{"num_key_value_heads": 1, "intermediate_size": 256, "bias": "none", "tie_word_embeddings": false, "parallel_block": false, "init_std_up": 0.0248, "beta1": 0.95, "beta2": 0.98}
Each number is 500 + 40 x the weight over its row's rms, rounded and kept within 0 to 999. Layers, rows and columns count from 0. Numbers have three digits each. The size before them is the row's rms in percent of the matrix's.

# down: layer 5 MLP down (transposed), 256x96, rms 0.288, rows 59-104, columns 0-95
# gate: layer 5 MLP gate, 256x96, rms 0.288, rows 60-105, columns 0-95
# up: layer 5 MLP up, 256x96, rms 0.293, rows 60-105, columns 0-95
down59 106:535525495573449504489488515567423511412485520575495543443492564567453510502550506494465544463449521535530537602453496470521474492455550483537450489441543456528434492513528496466480462550467503420480526491516496400504475460490538501446426474483498508486467555446523478513479473480528509440
gate60 081:538481433491493519502495513494548483516522541436493511478478544540466533457486535475458533481479447550469486481529508547500506516433538546477558511447470549531518491555534574567537452423583439576559465515536471506494487462521486429500464537489488508465468506547530351440486523531543529493
up60 084:553478529516466441475520427471488471481445522490539498450505536540385533425450502504456535506510493542528439548460443510504528485517552576509550529546482570520454454502500555506453462355516488553497528489510480484481513441492499446432478511509482454539468552513515536488544466540537485511
down60 078:496492515538517559476533514536462540536602478481487466492462515497600513492565497532485425576483439512507570489519477459470431534569488514491466461514525483509578494491494470455531510506533583468528461471530470483580500486465509532582535375559474500510482453516511479537552481549490498514
gate61 099:518519538528477483529503472502517580504526481488495468535516466447485520539459550469515518469466467454493460466524499490543421537495501471489480431530458462460547425532498479439511459479574498548543460481470528552515474603514477539534582544504508479495476434471501368500502584433572485522
up61 096:496522479509528483581528514507474553544529547458520450479444539498454550561568467478382468560482572482474526523507548481534513454492520484477559508441581517464477501457584505527541446434468550492421521403521455445540517474522466470498499544548471543495511520502482513491521499536519481547
down61 096:531522546532541481448490475556467533508514470528482464446521489501449495537450500518472538459538475490455411454549520498508586505524555444573474463429568509421528587478559490453450526493517489474478513551515461443460524519491517498502483491456539479464441539478477489445459489411597489535
gate62 121:459469529534441430522486451519512452446491505523494536526505464492479501622554472504502466478510524542558497497568469447474528383497507498518568493482501509511525453503498507493480419517479549396512458502480492480508465449523474463502579506445559457489525559398530520536446447514464516507
up62 120:547514490517396505549495519482474518443536528540487559545522541432536444480475533546499498567467430470540526403486521488560438493500548484457522499452537496390477571512450560548604474436513490488483520508463488480529434482543538530492482464489431469491500507498478468523519542514528494473
down62 099:467522513546478502492497492495538416441534551482446509423531468452501522489525512554550504471469498523448464478460484513497464497526520484485520584596517517465527491500431535516547472477422543569526506588410466561557541493583554442532461477464507488479546529458495574521556477506503473502
gate63 103:536461532588497481539510499541451582567504485541532506519491435534497465496546511511478470417459440457503517512536512463464535559563527464509445474529544547564561500496513478485556394529449493495498557485468516459568520509499452545472470537523525515535554590440530467503485524504436552494
up63 112:486535519525525543600520464515470525466560593457563512493436591511490432440494521459449482525460475474531504515475468560498477504484561408403567428507486564514461518473522499471510538560488442464457461503443456484542539500535481507469482485494520508513530488480521441533512463458465458468
down63 111:510577520526503529426522454580507502550534493484538477515528515465467519469499491497471517545456499468431485528500651492540513531482587549470513501558527510484484487447554458507504496529462476514543522489501554502545452428564576489527503529606491539489476420532500544508444504483480483451
gate64 100:475491537545499510513561459503476452543546588560539543521453502535545536526586520455533458468582532541483505623527474502527534472486477468524491495458515467542545446458500481463485481512430569464546554558490486444489497513486482548471552455543518522535484498492475571528473404475468503538
up64 095:477499543528514486474531495516483489460444547527570533472448513469451466451465479459380498508461537488532509542459548417527535497485532557480493486584513577455558536466524514401488562505482524496444460556554484515523527455471500503490489524465539587459507586516483511515550503506473550447
down64 103:525522476468497521547457534500541473478446473462527478524518450458506551584506470495470438472491496500506421531530543496531548507461506519493558460539480454531626565497514509544534504527500489528571501544556517526544489470496413466543574571521523495499548521452413563458432496524454505452
gate65 103:542513446503570504513523511479464564512530530529555402510536536519501458448530565510519461499468530464509507402483424553494539476470485473477477555452534465549556429459558483533469515514488529545488464584497505560443488473525454515560493467532539509472493490428491517477500443458464399535
up65 098:472466497562444403485578439493498503527530544517532440551538508479582454576457509543453472517507469527486482399527467481491494491429453484503493511468495509460487548482481573509509484477473457515424542583528478515496462484532494479469513500481542493554484505450491409456491541521438561570
down65 089:530473451478554472501454536502436588528498486527481511480429519474484576486486477548595509501558491431581536509488498499467535520573482481513526565469508532499488542531522525510528585442529426450442468509520439457511493536477441493476463428484396511499492505518498434515472530461486562498
gate66 087:472450507541484535503493454537526486533479445588461542511472549451517401489542557501489504509476444550583523472520500498492454502483589610463540491453469457461546469544524475565509529575468449519476466459437503472470462503525516476537477468496498518529519502516489492489538532504456394426
up66 091:471478478509480498530496528585509422511552505435539586487504532503537485502452490523498490577560505489479490502537509536527473539502498488467470480514548479447471456492580449542525498498437469411487413436471497476501529400517537497516544511536506464515517557561494581533544503411464425478
down66 088:461459544518494525493510405516490425492543480487570505572552501457497523505480490466555515502504507470498518527496516518565498519506616506487525491495529489526400520508520479487558522559502522499427458439565550458479497487403480460536540494427537531517503469536520484486397505420436501471
gate67 097:436585555465510523493509502532543494518538565519555523537496525535492499570529498451521522540535479554519499461512515499499415520510501490565501530495517417442490495552543493511490493505488499475386465479542429475514436492487536485506453376463519528473501525611487522435515467480553446521
up67 106:489444530508477455506477535531455461452460554514539441576600443554527513444447510485515555514525492537442539518551444423484389540520484546465509532479520535516489541488518530474512452511444493553522400465501467474479514492457509546523497465489472509508417522503575449500514542526522445486
down67 111:503473472427510466473475526557442463464452501477491554506500567471510501587522495589466502460490575529525455504507447500529557490487505607474589473546524511425532542487593534521539487436499520510458519497566493501481485480507470501471546557487543509498514516459438519456489478441486569568
gate68 102:541516514579511488506453476500586546498532446529491467557457566492554397504464502495544448537527476572478449480499516478506475475550531475522544490540542508496594523510491435500529552483483538520458521489522451513479429452533447515521475473536462595434526585481425503520475544533512524478
up68 110:462500445466517415533542548437535435486473498500464388442423505461506436454533481484472518508502546506501533471468419497513516520502497523516482519523510488556583542463497500450481535522555504424482466441538544511491428519444476484494523430594451447503436493522499481463498549463534489530
down68 093:495489483496509490495587495465477480464472451464507473516464506495471492547545541463436400470491495608489590559403454492448433493610451467485538555497536463491476527491527479475463538502504579474483484511563549529524501508500512497544503493524483480487570461489546586501494495537480560517
gate69 117:486550500493573604530478442462426508515502440483508476467527570524515524516522534462462462542508499445552560542494512591507520532521501514523480418456505381522464464471461468500475448526495477524517492486489507516567450541492504415557524472540412528531497504495493470538549467490507421506
up69 110:490537479462452494529487530515521440413531527481493504508478622515444574451528536524475422534498517451562542511534555513511536566539453451470490554459483498492562527490461518509521595581490467497516461517551499511508450467515473439560565482567460473485535554515511503552541509495495449514
down69 112:379490464574568473496523497530461428512478497484537548514485482534553516477560546492519473480468498485476483610477508469495630440479570530515508504510488503493530426448483534532550490435488501550514509529495465456477505513517503580459516433478445515485504523506518494487554473505460506594
gate70 109:457478512500468528554462449485490550537607561518537490485499519560480494510493510510473402449508468479468494501496521459447541567543457473482501437497452496513560490520472454540454495468495523493575508478532510529526462476515468528585530521483553534432458578514587440470544520481477394533
up70 099:516430477479446540463486519529561498474492569502484463537489473511442476551509569483445509542475570450556482432521435480476445436523539440512481517608465513465552490453504491520554543440526537481450535488499576461558481557502485438488452500544526539443493493462555492536477495427475506500
down70 100:517559473516509512495501505477537541531509437519526523514474512414486480532591440478440438514471409490570507445515528485502465472451490442510507508517486486489527528498525467490516596563431476476502573459507522588535454566442518536581541469500490471517507463536489526504460500572422507443
gate71 105:484518543564562417532514472520438468379519475562565502511461464531500438506506447464476503476474470476543519476505510492499515570461569460535478512541529502473593518440524464519518482493486510460586497490412562500493521494527524482499453500553477530478449571468497470581478442490479452505
up71 098:488485517517562512554525521495425491542478425495517472486547457425565529525488487499537498513574472450530484444534481535526500476484444395491455563465536456473463501506477461530458471481555516543559475485509461471527544586559635445547482525515473467513528495541483510533529537551478522471
down71 095:529520558500543526476491453557506585519552533458542491521523516563552543517538510453511451476528496528506528584555493466417486517501498494401485479510515463479470530459543453513463500510463435471512433457539544537481479463437440569413561501486506536515485488589537467540500533497426472473
gate72 110:556518489479524503512492572541482474518500496464491508469447565484486471490525511489465479476527497430510565434556486499432533615473520533548417525503523488619471459527508562604546551504565538495498479560531538453497484501475556490471464509484549554524475523507497447495515494444479573484
up72 105:545565540537500491510454558517500465488472565544530455489460498478492453507502508547491485476577501506486471496593467518506495542506530463493523464565560514496445470468501581496490502474511504522548466574521449444419513517436519471473409517554446509570454530540514453382535444530474534500
down72 103:474539511478501485521481460515518497541492556496508552458472450447514476431480519460439504461533470524455556546438549509444473452530475503503422486525525452555563483482523442529455522548463464507468504528650478484520481444450563434506444518482537492426490530431567503511530471539489524520
gate73 098:407528476476516480484490488508446452500491485493514520429463553545469500551483505497526573501486439599472500519597523491468509563463555549578563504497480468570496535477525481479459506500410526437517487495495544543547519556474526506526533492530567558510543525523568506524426434448523505491
up73 094:530506516503563459509478500441520468487500419483463517535512501499403499458468467412446513493528567538458488548507495521512470580491543497507521499537517508524453471535507525526409510472491515499501523469526506489466515425538524443596529515546441618498519435420454568499508440511505495549
down73 095:493449451525475493511503473486496506593527572564473563508547435519523506385469554528545552502491416510565532462482501526514512434549493512455463534504516510461509536509459503560502418518548475436483435496486518446550543472475477572533491503488519502487463459493541445495526556549510510589
gate74 098:447522519461463487473487528480483476436513415560438546465443536423465496517518551530523456542564544598492469460531491533538481527606536446452488505492579503461497501532478484558452443504529481470555508517518522422538438499508548469513454536466462593489513497506507548480469470496539496499
up74 108:508516496515499522596514473525455481500571534474496514498570619485493539497552574473454564509467457495502450491563501483470526557468512385503527551558548527513534504522559506496441539506481448473544507491501480552445515443518568547549423565477513474500470514477522565534467495514496534524
down74 102:538558444494513508527457418538562578474435533476523491531451498549521456523463468473596490505508572475431449511451548511514504525542471444516551505477476567491466543491587543538493501519525482531458465530512460507443513468465499475440435525535462594468442519511474434533464512456499475506
gate75 093:546478569524536476560564576512456543509505502539438537505426513552553446507549565459519457460513459478557514542538541575550468515485546505491456460461487516543544550452542469525526517559431439415479497514484503442518467441500494537533493541521536524550501471550521480485537424543467487508
up75 097:560476532485471554559447525551510457499509396480493450501467481548456455479491513559521564520486464535600404441485553484483513489470470485460541522526485603498550495530443497542504542444520546456526491516488486579492482498478584525515459536494483572451499519483513518495444567496497523460
down75 089:513521581517437508567498517533505486523520437510484518488555524502469536488495500609499561533443401565489466450572441494488476557558467528543505486526521498447523520487460547518535553491524523451438506415547511582539497523538551477542467524464519488536494464470558447497522491562538548506
gate76 084:446539489472560508531497527434462479499512515468483526544509522521529552407500556493474502483517526501509538516494516476567508486564548546469572533511469546543608515434525429509449457512530484464523566487561524433541547458468529518503520519571529470451519545461557489501493496599499417532
up76 100:555464532469483497549474470453497454496467434548468584477597538524529488475557509440468512554481544509525434507527532478528486475553521532544576520521446471489577444539442500437503458493461501548508561504524431476517574436472517518514406457498515497443484474477489436444509479520470527500
down76 094:462501464498539522429527547493452490532511521455435490589491513416471458514446483506467511491471476476459493471589475499403491474492560405485479515454480488461544482477540493379486555486483545528537489499543451533475501567465534496483471453589519493491524563487497566539542509462482525509
gate77 100:458492544493471491581520558491427497518434499443487552478579489471511543467557527525563488558520541581503541530560448544483459439475460517461518464493529456520527466427497537504521443484504532438416561511524559449520486498471465525564515471535512467496513504442504475571517436475496574511
up77 101:457484500520498412530497496532466529498468490451485488530579460436523581494555549539476503546508500563450458560488487570553493514510560476488466483460564525534495545523523542454471472503539464549484466491510415464499575440508499539536466503456510472447453534562471488445498470506411527592
down77 103:506534551451509573490555514537501491509550471499508497503456525518496459535528499568546469514524610479516526533365508517533481481458525504457416471516521455483478508524555496565542592470507554532507498582476527508545532532517517508562496462547546477530578498532448457504555438533507479467
gate78 087:452482482456519597394528471477506537580544539514546551511559504494502587557498512471512533425497502506489502559537544530522504480514543559483570467485415563498478532564516543445490450469512517484590499536505513519491493521516519505494507458531549495468501482462481385468504446531522542498
up78 089:501581481453523502516520543486545570469542498575487515536539500523556589463529500532522487464544519511579569605511515520508547464493515462526559507574468483512454578534507505472458519538550546533489553474512494542542507556532555528512543475552519540449490514547469431534496447550529550537
down78 100:531460521515543477522496534526484455564518520483524513477432533534552539474516494407545457460503506510530498563518530475478542440440508451478413403495423460547538472472562507477476440441489457449533535475551523437457473455496508523469536447544436461475481606481491497477449520477483497485
gate79 081:501506438453458427525598483524488521503449490485516467546477482533541498541445484469447501486535418570502520497524538525494595540587529514481506494530544571484530470533469520629511488527510602491560496445487484487509521502488503508574468505497546480470483479451494444545453453464479507534
up79 081:456481513459520511554527582475551503503517387598552505460543535477476523499534479485519542524497541438548474487451415486544470469430513476486553514497531424507501582595493422463520465498494421452416494505468519500515455446540501493491542486500501500518465487492472498520525487507509577533
down79 084:527525530491476428469489517491534521521498574481481437476522460445561520536512507479536545424425492474489388509504516523547504463474483474492517465465489491468491488485536455496466499510539563482559458515524514565445492520575455499443547550527442491460508562480485504378496432492522452409
gate80 117:476477520446497460493500517558452453498515424442496506579543482499565550485554445492449464595521425507474493502550457544487497465493519499487518484492522425469472498463495519469519497486519555514466468517611479471521553546455478515596511535523477436554472471448441499614502484516528484515
up80 113:537616474449507486432562442485515476415548523504431510550493491477519533471485512471537495531595525476543491435519412541441522497524464498505504523450512487495502469519519543459500481520511523471509500485553536540462498498405514478571523568535478475555429492508465479519410463513527480569
down80 099:538484501528514474509514579548475532525488518503579486531463562494507526493554493467520368539553457523558515490395459507466438548473443519491504551511510474505459542506517561492606521471507520464519473470517487486529496508438446501539486439572427536523520501535483526490442532437454504457
gate81 097:447516542465521488436489502516476501487452497488457450473507456459529482536535520468514510556433531575539499499519568473581509438424535529476500497443409513543578467536495424478473461523506531519498576507474470531584475446504567565484478516476550479549508439463527547489485474525443497432
up81 103:564499495468464539547508525511491486535571469527476464460452439492472513481513426484437428469527563478424476516572491512481574512455527480505475429453590537539529589558591502471519514512467523429480510527517482456494521502527504474516476457536486489517452455476448508521513381505482478486
down81 090:513585529541493488539482512484510431447456457509488549465462424560481471502543503472491623447456551536432449479503538474482532507524539397445497527536455530457546496467557468513480540479439520474477496510537543486522506510519552475536457525471466403438463489497492543499553446514540508517
gate82 087:409528517550500479508452511555444541535436445486527467458482522483504503503485511447518452507499553565558504556465518502485452502449543549453515458538466512535489398486522551596470459466581508484470518501488535460547507477505459531526450503503572469612519508532511431472485499535489496573
up82 086:526487465493487453553557508493499491543555440518561535488437521479484490520475457436386551450476416507521429527579516471570493544488510480478527546518483438449518516530479505462484498515416517432530525561486514495546485518496490449494468513467490495451498499460515490629566444516465497492
down82 088:491512476502542518437533553484531464546475494463519517532460453512462477466509452497468598458460469408487509497459434514556493554561540437479414486468466500532523518457521463500424517585533438459444520406558511474509506476551505525544507533467475537416473533478538520501460456538523475503
gate83 099:460629498510502553535476565498440491491496480491566494513553500419514482505564562588504537447561466493486483514493518459579495515555565537523486530471470530548574510532506502493528487460547547514480520539500456447567502579505522555501451523503445486516501534536508504438481540482421541501
up83 112:472470514470477549619517568468458399520488523505519516546498489524502490538476529607463520534489536471473478555512449521509537457506529531465545501509436528511520523539495424530480448470505499544489403513421457486526453549436558475559502491466507462524520455494576506472515438535456508462
down83 109:476499492504453489484535476464544428525512492443528501462486468422480470468523492572519453483563533486498501520518555497556556480481534555435593510469452512533520416478449565429543466530532533535567522548414523509524473477521483472545493442552496540503489464544587537449453528468444486515
gate84 079:449577562530478494583454489497532542493501511531501487481499550402468505457480470526522494491515462471527532501460528477469579494525570501549398498537414462521525518520475495513487483473445569474454477473451471513509488632546494549505485424534496567497519497560559511465495498538472493458
up84 108:404557466452450502488468426536499512570535486524492519508492523477536537548564496487459469581546541524494575476554521492478512446618501492532538506491483505571440468452438487501513479493449543523513483472539543489545440466524506508453563475524565504458433467432499507478507542462455539534
down84 103:502489599462471525516474452478480469486555453513501519523449531508634505499528499588466475534457426516530622487504445498472464469496482529538490434486494504485535472519563497477492445539518560496530508530605458512520485457516490519563489531493474537420496529510523459521437486446532500516
gate85 100:436521506528548456459531506536348499503451477584537513480469499469494518496545454517468526524423462496475475511485459501549509447515601450472497540470580486574519458553505517450483479477496541469533527518529543474528446502523515503458489490500480524529503558550476525464588564476479557540
up85 099:473496454486560482463470456552524521447469505460553525517526439449536489527400431550563476459380432546486492447507469478465467546498462519481561500460492561555473484580488530514489528563473549408490508507480471503486501419504470544549496505507511524451491457489441528490480508500561499524
down85 098:493463489445547524466507566532493505517454560509495483416517588545546457519543452581464568478528481466580454522459493520547508550505613508526508523518484495454494480482538521481525552501495485458543523453612461582488508521558547465517535469497478522459482478457475545538472484514556524542
gate86 100:535510496420432521507477538497486492503401481545471459502568561541553492475527501523455462521544511510466459500561477481477456525465555552543518507531547431453533518522503426494470536471557511493513443489503536497550544556466428525503460514488444485528524579471483626494416503544513477483
up86 101:478557503486588500551602564571497469482492497546463448490522475477479572551483536497441514539501508509516525517521506470519455419557501475520487494457465472526509577552531504504467541504474548399455441478465531485454524578439561447486458472538468430457469540483451471499502481512545469515
down86 097:536540460514512571443538518544447499455441492583511421489515464548553503584524522511464461478484444519525461521488425469525470537497501437458534473494517480552456505554496548453512523479505514494570445533460541514537521531489547433560493510591524499471528469504453575532456479600497521497
gate87 097:483480489492464471486447493572545588465546458456451505537455514494480501491436498499444480526434465561532485517436440507485498566461484559461544400457493514597474580571549479498499510466457523494533498437525486485465484443536473453522522492552531481429509513521559429495500463489512520548
up87 102:534508419456444513457506434442485492574541503585446489470511456552459497449503484490466503489457487490450514436523454462524542587567531556539468467517541519504458485518518546488429511486450517493484451505485476504491504421482527428483517431459495478492472527594472511485557425436509444492
down87 102:471491490547471484425575425500522554458518529444593452517503549463490502487502509550481451488472476532440498491459435479469507536523509516537531489493574500476484431506532557528507486492389494559552481499489467513444481450577514460467501460559483568425559535514431534496463476469524505452
gate88 109:413536499489468499461490510501429569505542481503479484522471511528546479509516482545547477554474519560461517498438523587499475367453547425430527534487465513604483503553485533520486478483520546543559462513520520454510562480497509555487549460496545589550516515500510471487433499515500482465
up88 103:475460540407387459441469472492516450469467509474571497512492445518523453505501411489501425466483501500510489528486557516488562516522496516479460476511500518506505430463439528521452553565506456517469452519520486539503549530477551460442495533489567582494421532487496532523457456469434501422
down88 100:486541434468478500493472573547471498487530513505477536518516518503547477457550504434531551479477453507477492441493452603481458488490591588477543575553521526525457542542511510456480518394458438472485539463498463556486445522607472529502507530518517475515502477431525533526533552476518518465
gate89 100:485536454522558482448527488491478517431462506507487488607515525472552498487559468460466527525492432506520522456590419495419531477459495470455460536494523488503477489474583487465444455545531502453519490529519527532505495519471506565458499509503516566474518462457540531458397530429398520521
up89 104:512474543434460532421572494459484588471452445527460494534508509529490519499481593450457530490555521480551556470511461526546533504441482523492440481541463479516495515500527517442554501509461505552434526549491565481535524549541507575506421434523585506487490519458529537517407511476521507481
down89 106:446521445541539489460528475494509592476492521463492513585537465467512433498493500483513442501514531496482497522531492475521472532550539487469544478541466550528459482459446495527457453482458506453575487521475486489493480405557554511436492493613435526402448562509554517481464563497483483434
gate90 089:529574456498505483556509521475521483542551485470520420528502519477503486538529559456460480459499408472536459490494510465541472505576548503514460532474478463441541537454555552524488477448431517524562423562468548525562580509406461488478439483504527469530548496509507448457529487495422464486
up90 093:575465489461512492479494487547494502458465454481523427485515572514461548478503393481552485474457505477524511490484485515561532443525541456529519457513537533451477506472509527444599532477450513488493527544548479486611499554500454534523503525567458460481522566502471530536626516506526491557
down90 095:514507524497513474512485436481467522530478506476461560478488512557578497480443536457437477398453465490529523546550503524490483460488491401482514463473502509543506478514482484459446427509452493471497545550545546442480504555492526440514501533432455513517481511556495433558382579464514470442
gate91 093:452491492509424530448514448523466523510511498493452483512543459487529514529438511508464454467528487514574511521505556446464505499557476483539459457426521473543528559507452550381490490583518460492457479473499543472487445454509516516452474417583467489442455518477577459433547449496541486521
up91 097:465494552549476473468501476504562465531490467475497452554488527475516495513488498474505418462507539404499445455480513409482466509499494472516476548453448449471502508539507523467607534465476470402513477472543547496482503481505459566478549494515444544425593543471508512483549490556535431563
down91 103:493531479548491489473493514525519518499535497548559474584501533475566491562486579498493482513554420419561532450551436503467525496505568475549456497451557487412538494526490484479496494477543494493578479470559558465427483522464550553492516442516545474458548539438485496481530447549438507476
gate92 107:457546520516496492442480575548489483531487423448521502576491482470461546464577548493507458488510430483509474527495519509508476534488497515455488559506504486485622417507481471545551491449573554529417445489480502521507519498549499580540556466498452477539433536525462552525427464492526524504
up92 106:453450417519504567559465553498508528547560528463501565525500522509558578522509512502466583504490575448439469517452484505466462504501567547455454515520473529507477489516461460539499484504490496435504516489529556500494438413563507509571504391462548506460506463544521499528535567527457510487
down92 110:487466527489477466555509461538465539462534428490460515554554514471467545517479499470553460529433547579458501446467523497462483510499546483519451518473470517395441591461537552475505492511458596549502492483517483524465495478519470498446480466526493480475495552436479458462467471467592561582
gate93 091:482521550471434532415482436472467523467535502553544515514548519497456506488501477460511476522536438553521441446468608456483453445523555505476511486524529541508501518478539465454492518450477503481564525485468467515445459478354489477459501449477515507482472524492553549455448461494584520450
up93 096:435404466452500484522476494513486488525461566448552488543529563380471520529460515499517482535522499440518609501513506488553595489542547475506483504506527482511506498457548456483506512567491544478501523472450509522458567505511492461478482421490507474409495511544469450482480453572558483458
down93 102:551568492461488445527506467476485500514468487461533509474499454474491566522501503414530573510450461595534488427490504492532513575573455456549463442493482439524553486511524485456522487536452448495467440509563487476540487485462452470539509499514489591432439428501530500594492519506457481498
gate94 091:480517508546497504487535472565489549489479443483491534496541477416488524464430513467521499484547458528483483437476478431524498655494517521477563428434465503562587480519518521483477544511506529473522493416590462513489465516559487470558510540474423489461483486502536480546529552495512483502
up94 093:481448539481496541421481484544513455544468513455456436513469409466524479459502521534403489493530473564522463506505484470506479460497469527559521428481526537480513579514497539449480466469518562526497464491463487534479506465480534499471555460596562568473496447496543443464454509583463560557
down94 092:454562513536506514493550453575456543576498552470514524492524487463584486479506512534521457558504549526449511506554449500526512557577526580405517490526512504518509482493568562493459498460503474511511423509547492442562496466489421541566490474564461485504462454546443522491480524543547522544
gate95 101:553523513476442534513559448526505409559481474573484481519513577466532471485544498499415582544567473491516479494526491536398581447534478531528445484577459483493481483481530494489568557551563479460550495491453521517561493485484499466453444542503525519482538449487496515488455466472482542524
up95 108:463564498505517491494450458492510453470504474520489497475507511500552500483467549502447504549408494474436481555521506497486498487436498431498520515561455521526537539477394476560513478548491426474552532459482613479483509533499462533509472475535462507406554487441512502450571430447455458553
down95 099:512522515502532469513485447460527432469593523476465458512498522549503514474476450517474569514518523519439524391481495488445469467480471541486472532498585495443580520516473518502480470534512580515490551523512475549510535521619490509594558486490523487517539492486511512476580501511511562596
gate96 108:434506544479496564520490512468459482453487508485492508517491555474526502471533553533430524517543490531560465503483478584521591549552541471492512506486502434495586575469455551539490560492530551536487480506520594521515517547527470570487512422475474536539543489484599531430554513461478480535
up96 103:466542555544498460436547522521452494546465503411498484591538512500524498506436540470462541520479564488536540461393521451493555548465542518521497482462484486546509563500507578506467530539522497475434492482500459492432565502501478544522564479458499498538426535467505438467461495513510548590
down96 100:487528525454495516503561431437434448483529482489526534524532485456518530502479470565482364539425556457445551481451490496448538420512536546476490556496455542474599512500525513506477497499432510497557473522507484539550553519575509525525544461466517446556520464465491511487523519538547483485
gate97 096:474604559485489385418491495589491532489517507458497545498384547459495527431421488542572452469518510514473585538475479495509477460514521499531491532457485472566464475511502558549514549523474514538480514568532471463495482490464508484498515457476511507528526498535522536524465518449422526509
up97 105:582524518539475520511549465502525506449484500503494519567538526530526583448493425567489500489495475464498464447455513435531519474525487535563542545462488515448548527536522518486465538549416485506500516425570494495458509530447537529595517524520396469475442442470463449504558455528522475524
down97 103:503548539456530524507526468517497437535458493472556484443496500502576600501584521498480474550566493490478540546469480554498554546521511603441595487608496495476510486514519535509522548524539543462468483523508560534550461480485493553480558493517443481546473475458541481467488537537541508440
gate98 102:469531518564505470520471491569498535608495560531570524518563521518528499479586481450508477547463437532509477474489492526470520436487537431426499489488520465522520517572493455524498480481511620498469488568470497509405468455512484498489575519517499529466512488505529543507447512602464491470
up98 111:506525483560472524467504570450511443542523453561579511540481453465516541498514465464398520554519540502427542514479447507560512492454526540449526492465467518545493447510527465494510453507572480485484426539429550476494563544528570579515504473490525498473432489510427487487525568472552508517
down98 094:488447514511446487481510477486438556510538473494541531430519489415429548502476570426568437564524442509541523549533490474568456498574510513539450472487528450514470472482468513495514575512511440492526532531496469438468500524408500567536532441486478461436532472542502484489461484452523476556
gate99 089:492553470550522502506525550543515520492507497541529430519469484463556467534469497461482486439504476541508544510536489551491463364487523522472427478470484508471542502483462516446590421441483539501457563517498518408564465488499497468513552432478479441471474493468509496484476447498567548587
up99 096:472412570534471463618527513468512399546512498512458519472466448499477520424554541507502471436467485508493492536465527460471501567507507464447570502455506438443490515497452465475539495510480532413494523465511499485531443501481527442471494547529496426489458521512451467508506433534529419524
down99 096:437496485525492454506475501507514470499504501519450518532538474582404531476544461537455616515441539437523491488491545469487537501463526579502523522464513519470560464554444483462465471506546510476549465482516517593482488479601509520533569543438494533531474448492462577512556528539492473477
gate100 098:471535501494509536482537487507462557490479439494480498527541548472541502502520492479460533515469462557459487515485400488485448539512528474591471593518489566466510449481513482525550460524544545463428514564580450477481535468523531554505530457498508485522494572468535537500535585603489588521
up100 109:477556479505529498468484454549467494458466516500500464491502481455508528491457526546454489512465511530448488504473480446535494455484475654526513513405503515571521545518451497454494469408568603552493509491530512535524485492489502602430503482480477457459488553452488503478511543571533513454
down100 103:483536459480554562465486499503500514605540516518524477518516499445474427488546552408453415479421508514558455509498513485514498422465498494504520516475480497510570479423574464477471538532482403477540459475588458491506533533425492525518478463459531491484507508528554497478475502490466529579
gate101 096:536501517584532502500488472527497563552555436453539484483534506500577507551514520565548493509505499461464500518477602459465523488480520445463480454528491483453547426458523448576465564509481445422537501563455460516542534430486518477525530555431490484432496509518509415492494515472542467470
up101 094:514470448421505544467542491452529461466468515466460472485505503486505436425508494529411566546476452476496455541507451564555440433493503545565482510451521489516426568512506531479487495472520530512440515546489480528507528577496487497542441421549516429508458463445568523478459451536452482503
down101 095:490489530508483484513506458492528447425477478471518570516545523500530492473399478516506492495578569534496520465543409534570509498428526537529521499528481598497455540484493568481540447482482592503502499536511514530424545481557466479436493473533532460517487469576481509553550544517515572457
gate102 133:496448559461528588582473459526513585390487553512487503468553508506542448469541549536519469537609461482510503483497527551454504494526516495501546459483473486493509454526496476579461505530483520538487417497462532515554506456413493553544477484525499523546495507495509423451539509486519428479
up102 121:566524463488484426593599505457481542537501497530486456483488530508481556456529457578559517523515499478541457488486468512452472518503525522528471572512555466537549476484523586521499512553529438500565514473473494494589514520494438515510460514519467533535495490499545546503454569479420397504
down102 106:454551486505498506499457519563541442527470444550501572502462418501536554521494521539438519467491439489446463429613514513469530502579518475506545460456467557440597523499499506490427466476481508516538543453527488530448510501613553494503492522480509492484509510480544530489498471532534497569
gate103 104:535550440479472499515504479481467492590591473547499508444554474547466450553584456505490457485475568524524468521512495518547519501476531564488527450493482505519500490518572548505486439501521517511511492521538474489542461518433575415540518441525514476525443453438499490428454489426582446486
up103 112:516529511460488457478419436542528455525537537610527487567448529494478444478541499449491500558507494529519450487495489407384487517435481524456554517493481538471495477487509512472559473571542516458441510487415504521541480526523505497539463488473442479454451557549457486537523496494517575508
down103 106:495445413469550503436476501530470527543529483489537563458486493590497478493505523447485496479474463453579465587512478556581505506439551465469526510469545535565450502463559466454537482478552441444480508437533529458466496521514445554455454492475478552548456527525527504528473526496501516417
gate104 107:510532518487450557585493594507458495550532453444468458496458530460530504464558490536521487507581463505503551430508603524463508503446508478610447518533520417517521495467484471506531552523446541497530554459478483525493438487474520514516439444459520601489482496479523496516487510531511542463
up104 109:560535506461555518367515505448491529509479461512502496523533441495516430487482494452489416470467481467497521563516433575547508487507480528511490466491508494478455503489502480471468492489578428476527458493527549509502476516493500517570466539439502368500443473548415500421482540511533527478
down104 108:555572459512485458521458512523485441550471449501493464496457465533506473449502471510478593470584432512484474460478525489517574459436516495525539531452510437486535459525488510445527454465573439507433506467480466489488487592468522455501521540470473421513501502472576521513537498586525577507
gate105 106:547574550532478558536445408506475521506537450511478450441571498486533487469554479499464474466530527503563503501510508505506453515541517495525439513570573511541520561468510456477497526464453557443425474478478550516582450524484463518579514493530541475451470524506542521568488505493573435556
up105 116:484504480486507499509525517479475513513495512493427510465487495539518542503554500477509391447466529453524503397576484471443540540537512454488469480517504517530451524417489503489390482490522546500444510505520543441528403498490443587458536485509489515585528439519543514508537420464499439494